Weights of a small transformer language model.
Size: width 96, 2.31M parameters.
Architecture: rotary positions, tied embeddings.
Training: a variant of Adam for these matrices, 95M tokens.
Each number is 128 + 24 x the weight over its row's rms, rounded and kept within 0 to 255. Layers, rows and columns count from 0. The size above them is the row's rms in percent of the matrix's.

# layer 10 MLP up, 320x96, rms 0.114, rows 187-208, columns 48-95
size [100  91  97  92  93  98  90 107 102  99  99  98 106  97 109  96  99  98  95  98  94 105]
[[175 148 122 145 109 130 158 141 135 139 127 128 100 146 114 110 139  84 100 122 135 156  95 137 118 173 118 140 169 128 166 144 150  90 132 139 168 138 124 106 121 133 139 111  93 113 151 128]
 [183 135 118 109 160 131 162  88 140 139 132  90 102 138 133  99 117 123 141 179 117 113 108 149 177 100 135 126  99 145  98 120 110 120 116 135 164 165 155 142 130 137 160 198 116 154 109 109]
 [159  86 128 137 146 159 114 131 112 125 115 172 129 127 102 130  98 141 152  90 109 163 132 159 154 111 111 144 141 104 137 140 127 155 159  78 120  85 154 132 166 149 157 122 105 110  98 108]
 [151 134 121 117 139 149 122  97 141 140 104 112  93 144 133 120 142 113 104 132 113  81 144 116  91 142 121 124 125 139 173 176 110 120  97 146 131 143 118 121 165 153 126 127 140 123 121 139]
 [146  91 139 129 109 130 148  98 100  88 192 139 176 114 118  98 102 170 124 101 124 148 135 174 122 115 127 107 133 147 129 136 190 104  88  90 125 113 164  95 119 120 132 129 126 143 137 115]
 [137  97 156 124 107 109 176 115 100 126 142 143 131 187 137 155 112 122  87 152 129 161 135  89 126 137  89 140 119 104  90 105 101 119 103 146 167 143  89 133 127 167 163 115 111  92 141 138]
 [143 155 134 118 147 134 144  91 142 124 139 110 130 155 127 118 135 166 142  90 139 100 134 106 161 162 186 120 115 107 121 169 136 108 126 112 126 146 175 124 149 103  78 106 129 128 125 147]
 [124  92 124 167 144 134 112 172  88 127 103 145 121 155 122 167  74  95 128 122 113 138 124 103 139 152 148 137 127 136 124 144 126 106 146  73 139 176 137 164 151 183 115 159 147 118 135 132]
 [142 144 165 156 112 121  81 163 107 122 145  89 117 122  88 125 166  87 150 168 139 114 137 129 125 117 115 138 117 142 134 143 141 149 125 142 123 131 116 141 125 108  93 115  95  90 117 105]
 [117 129 109 105 117 113 122 118 115 139 151 139 143 152 180 148 129  70 121 123 135 165 125 103 136 124 106 156 170 143 131 123 141 106 110  82 126 105 141 103 143 114 126 145  68 101 127 124]
 [107 104 165 142  85 108 111 137 118 123  82 131 134 120 114 130 150 144 127 111 138  95 137 135  90 129 141 127 152 112 125 174 152 126  93  86 139 149 160 103 125 129 126 128 180 132 149 156]
 [ 98 107  96  86 151 119 121 149 175 104 188 143 101 131 121 127 123 127 111  88 140 148 140 117 118 100 112 117 103 104 136 143 151 142 165  80  98 128 131 102 100 109 124 120 129 130  70  61]
 [191  85  90 119 147 138  95 138 125 143 106 146 152 140 111 104 173 118 145 140 148 109 111 126 146 169 151 148 101 135 125 127 144 136 146 124 131  73 141 165  92 107 128 154 127 154 125 148]
 [108 152 144 111 150 135 122 151 126 119 159 136 132  97 132 121 127 129 150  95  98 156 128 123 148 157  81 162 106 143 164 109  98 131 137 178 139 142 130 113 134 115 134 183 136 138 115 128]
 [137 136 144 137 115 147 152  97 140  91 111  96 136 144 164 143 101 126 158 123 118 149 156 148 130 143  91 114 106 124 116 118 128 146  99 135 175  62 111 128 138 165 119 135 132 140 109 129]
 [117 143 176 127  82 118 130 134 113 192 118 116 119 124 135 120 111  97 101 165 187 109 164 138 138 149 115 131 149 179 129 164 108 153 116 146 105 167  69 106 131 109 160 140 152 150 119 106]
 [125 118 155 116 101  94 151 178 144  61 134 144 135 141 159 111 105 176 103 153 114 113 134 168  94 117 191 127 106 136 116 132 147 178 137 158 124 102  80 133 106 150 137 115 131 133 128 144]
 [ 85 113 201 106 130 120 132  97 118 149 128 155  85 132 138 167  96 107 116 148 143 128 142 119 118 148 196 144 101 170 106 142  96 120 109 103 150 147  94 118 136  90 112 135 108 123  90 137]
 [ 91 133 145 140 101 120 117 143 140 132 150  87 140 113 108 148 113 136 112  99 138 140 134 106 140 104 156 176 115 160 117 101 169 162 150 147 122 156 104  75 123 136 105 162 151 106 100 110]
 [121 110 161 116 131 191 119  93 155 127 187 116 144  92 125 150 133 152  91 120 105  99 146 116  93 147 130 134 144 152 176 131 144  67 145 139 115 110 131 142 170 117 142 141 174 108 161 114]
 [ 68 127 146 162 104 109 115 122 123 118 128  91 107 139  92 121 122 160 107 140 188 159 138 120 177 155 136 143  83 106 136 170 147  84 117 137 141 132  98 112 155 145 146 145 141 137 155 171]
 [158  92  84 128 128 125 143 139 103 119 133 128 114 100 148 151 119 100 128 135 147 122 102  76 101 114 114  76 141 141 155 130 142 153 148 101 136 111 151 164 165 155  96 138 152 116  83 121]]
# layer 10 MLP down (transposed), 320x96, rms 0.14, rows 187-207, columns 48-95
size [107  95 100  93  93 100  92 107  93 105 102 102 103  99 107  94 101  97 108 102 103]
[[116 158 127 136 133 192 134 137 105 113 106 143 138 144 123 140 119 125 102 108  77 164 155 107 145 141 141  94 146 138 110  89  96  74 155 101 126 135 156 125 121 102 127 140 119 188 132 124]
 [ 95 190 125 129 133 142 158 142 110 154 144  92 113 159  97  89  91 143 144 131  92 107 113  95 101 153 128 175 115 105 116  93  83  90 167 160 121  90 152 122 173 137 108 138 183 106 127 123]
 [130 116  88 107 106 153 106 120 100 100 119 125 163 189 111 132  82 156 107 137 152 139 132 104 100 135 136 138 129  98  65 106 145 136 119 183 105 104 129  98 154 123 142 123 122 150 152 123]
 [122 137  95  89 121 153  86 175 177 151 113 100 146 141 144 150 113 147 100 105 136 113 128 124 123  79 131  89 147 134 132  56 124 126 135 113 159 119 129 117 135  50 156 156 165 124 115 121]
 [150 166  75 104 155 123 150 123 135 139 102 110 110  92 118 134 118 141 110 137 140 160 152 104 146 123 170  98 121 106 110 116  78 122 128 148 153 165 114  98 131 132 146 134 112 155 176 144]
 [105 125 106 129 131 107 134 158 159 143 130 137 153 138 134  82 144 130 114 170 119 124 126  96 146  94 150 154 108 131 143  66 136 163  64 114 127 149 149 160 131  87 120 195 115 101 112 110]
 [115 130 125 153 122  80 119 144 140 115 141 146 114 111 132 121 143 157 127 115 112 115 115 155 145 116  96  99 116 125 173 146 148 155  33 120 102 101 112 159 136 119 156 100 153 110 102 158]
 [153  95  93 106 140 119 123 129 124 150 176 127 130 157 181 127 125 108 143 149 121 125 190 102 119 135 161 146 100 126 152 131 123 121 100 128 109 148 119 118  78 164 156 136 115 143 144 118]
 [102 160  87 159 106 161 128 123 154  90 114 122 141  89 128 145 136 107 148 148 147 123 136 125 147 107  77 123 117  94 127  58 121 124 124 147  99 142 121 161 122 144 135 204 150  83 126 164]
 [165 141 140 122  87 159 111  78 109 132 131 121 128 107 106 147  77 123 121 151 163 131 120 105 166 141 134 129 100 133 132 105  74 109 190 151 153 140  99 114  72 142 116 145 126 129 135 123]
 [120 154 126 114 161 113 124 157 140 106 157 136 107 126 158  87 124 144 129 122 115 119 128 128 126 130  86 145 119 130 128  68 135  96 137 118 141 155  96 151 155 126 123  45 123 128 136 149]
 [151 104 102 136 131  79 146 151 122 105 135 180 131 159 104 108 183  88 123 144 119 124 124 125 152 105 137 134 105 128 113  88 165  83 174 132 150 153 132 133 126 167 151 170 123 163 126  98]
 [ 86 113 138 105 141 105  83 115 159 142 139 160 122 106 117 131 138 113 120 138 148 107  97 129 158 104  94 123 132 154 118 185 130 110 158 145 153 135 105 134 106 145 141 198 154 145 123 142]
 [ 94 138 110 141 137 106 120 116  89  99 125 123 133 178 150 156 140 166 129 142 124 109 142 159 100 120 154 106 142 143 155 159 113 115 151  95 163 127 115 134 119 133 120  51 135 111 153 150]
 [138 136 177 168 113  75 117 119 112  69 122 123  99 102 143 125 125 156 107 144 116 138  83 145 161 119  88 137 132  95 136 192 122  69 126 154 136 144 150 151 136 147 171 142 124 131 107 107]
 [141 112  98 143 121 156  85 105 166 129  99  79 186 160 114  99 131  95 119 155 136 157 112 132 155 117 105 112 137 164 143  67  98  99 135 153 103 146 145 115 159 143 144 119 111 166 148 153]
 [126 142 129 125 116 151 158 115 102 107 119 155 127 138 138 143 108 142 139 119 111 110 137 114 164 137  64 133 127 139 144 182 115 114 102  78 131 114 156 113 111 129 118 105 120  93 128 142]
 [124 132 146 116 173 118 138 137 166 132 127 122 127 131 114 103 103 136 122 123 117 137 106 105 120  94  98  98 154  89 100 198 165 100 133 183 135 127 144 138 102 155 123  98 128 142 148 117]
 [ 82 100 150 107 168 105 126 123 122 120 180 132 133 111 119 125 138 147 149 158 127 136 115 116 127 123 116 108 136 135 110 142 141 157 168 104 135 133 129 152 130 135 114  51 107 150 132 142]
 [ 63 136 137 116 144  77 111 178 108 150 109 173 107 104 152 101 123  97 149 122 152 129 153 154 139 107 135 155 152 141 109 111 119 130  77 110  71 158  88 111 130 106 117 135 112 145 133 142]
 [143 121 118 113 104 162 123 133 111 142 126 136 124 123  77 127 110 129 114 137 138 171 121 150 108 126 125 164 144 122  91  86 106 150 135  96 181 152 103 141 142 129 110 109 138 120 123 158]]
# layer 10 MLP gate, 320x96, rms 0.122, rows 188-208, columns 48-95
size [100  98  93  89  98  91 114  96  98 100  94 100 108 103 107  95  98  99 111 105 105]
[[142 105 140 134 110  96 155 151 126 122  95 137  95 149 150  96 155 136 141 100 144 113 139 120 138  78 118 133 118 158 195 147 133 161 106 152 134 137 124 104 109 150 148 133 119 132  93 142]
 [118 142 126 173 142 147 139  84 122 161 164  91 149 116 167 115 128  80 109 147 131 148 136 135 152 139 117  97 108 131 131 144 104  69 109 106 166 162 108 168 127  97  72 152 116 124 122 115]
 [101 170  90 121 103 120 125 129 105 121 110 135  93 145 125 120 133 129 129 137 193 114 118 149 138 149 142 135 116  88  95 177 133 143 103  83 112 126  99 128 156 135 104 142 169  91 139 182]
 [ 96  83 144 140 166 136 152 110 110 169 132 122 178 111 104 126 130 107 163 118  94 129  96 100 152 149 146  75 110 132 117 139 111 123 110 125 147  95 133 133 158 153 123 113 115 127 113  90]
 [167 129 128 151 124 111 104 117  97 171 178 113 113 166  91 139 166 133 127 132 115 113 132 143 104 145 151 141 130 105 164 119 144 127 122 143 144 116  87 146 147 128 151 140 106 113 161  98]
 [114 147  91 164  96 120 139 149 131  94 112  97 135 154 126 122 151 156 102 124 119 124 130 150 104 111 141 114 126 132 154 135 150  83 134 190  84 114 118 156  92 123 141 149 127 102  87 136]
 [133 116 134 117 166 122 141  86 124  81 133 146 122 120 121 148 198 143 152 138 115 144 105 137 140 165 145 146 121 149 110 113 139 105 130 147 151 137 105 116 119 115 120 112 122 154  85 119]
 [132  61 148 136 106 143  82 177 158 105 102 112 123 112 132 121 141 106 157 165 120 103 162 164 151 127 178 115 135 119 122 125 131 109 138 145 129 170 124 118 114 137 129 123 118 116 109 119]
 [147  97 140 165 135 138 135 158 122 114 129 143 142 131 117 137 170  96  99 167 138 173 133 148 127 111 162 106 144  95 155 144 154 104  86 112 119 104 156 140 152 125 166 156  87 153 103 148]
 [149 134 142 115 182 119 120 150 142 137 165 117  93 169 132 142 130 122 110 130 104 137 124 152 161 133 133  86 129 129 163 156 158 107  98 127 149 117  80 174 125  89 126 156 112 138 119 142]
 [109 158  80 103 136 155 137  83 119 138 153 121 118 143 133 109 131 154 139 146 129 118 126 134  85 170 125 121 134 108 159 119 166  84 112 124 160 139 101 176 117  83 100  82 130 142 121 155]
 [113 116 128 129 165 119 141 149 138 124 136 168 106 104 117 113 175  85 157 123 180 110 122 117 148 147 134 155 125 127 144 121 123 139 141 140 109 152 129 125 132 152 144  98 166 163 102 165]
 [136 126 124 112 136 180 156  96 173 115 122  68 124 145  92 112 137 117 100 142 125 139 106 139 138 140 148 141 184 100 115 130 129 121 115 146 128 108 115 152 103 145 109 126  77 123 106 139]
 [104 120 116 130 185 148 174 136 112 112 160 151 138 135 123 108 111 107 188 137 102 136 169 119 104 185 145 120 136 124 118 112 116 109 131 107 112 113 113 146 138 149 100 113 114 131  65 157]
 [ 96 131 143 124 129 160 139  99 148 183 136 153 136 126 137 119 155 138 112 103  79 144 147 113 100 140 124 115 143  94 122 142 197  59 145 119 157 155 142  93 161 149 136  79 115 144 132  90]
 [134  93 119 104 105 173 177 142 129 131 127  95  92 123 118 133 154  95 131 164 154 122 110 115 188 141 133 144 109 142 165 147 106 134  85 108 133 173 148 149 133 152 130 157 129 133 121 106]
 [167 119 115 155 122 132 133 112 109 126  92 135  99  88 110 118 137 155 118 125 133 173 146 109 121 166 110 159  91 107 144 111 153 129 143 166 144 139 145 123 176 112 108 157  98 122  70  98]
 [133 103 107 155 138 121 116 127 141 133 142 139 156 128 108 102 143  98 135 109 162 144 138 141 135 129 143 143 120 143 160 168 141 123 120 158 121 153  78  76 158 143 171 140  92 102 126 118]
 [141  85 136 111 129 148 161 101 144  84 144  82 118 158 121 164 113  93 103 152 122  99 130 128 156 164 171 137 133 126 134 153 104  83 139 137 165  96 149 146 135 166 121 111 130 110 136  93]
 [130 144 139 111 184 134 123 110 135  99 110 129 159 126 123 140  95  85 142 165 148 111 117 155 145 159 124 136  99 134 145 141 115 135 105 109 168  94 129 101 142 120  85 104 129 148 135 106]
 [ 98 139 127 133 136 127 112 132 126 147 149 139 122 137 112 126 167 109 111 133 145 185 131 159 121 166 168 103 117 107 139 121 138  58 116 170 143 153 141 129 124 106 161 150 108 181 144 116]]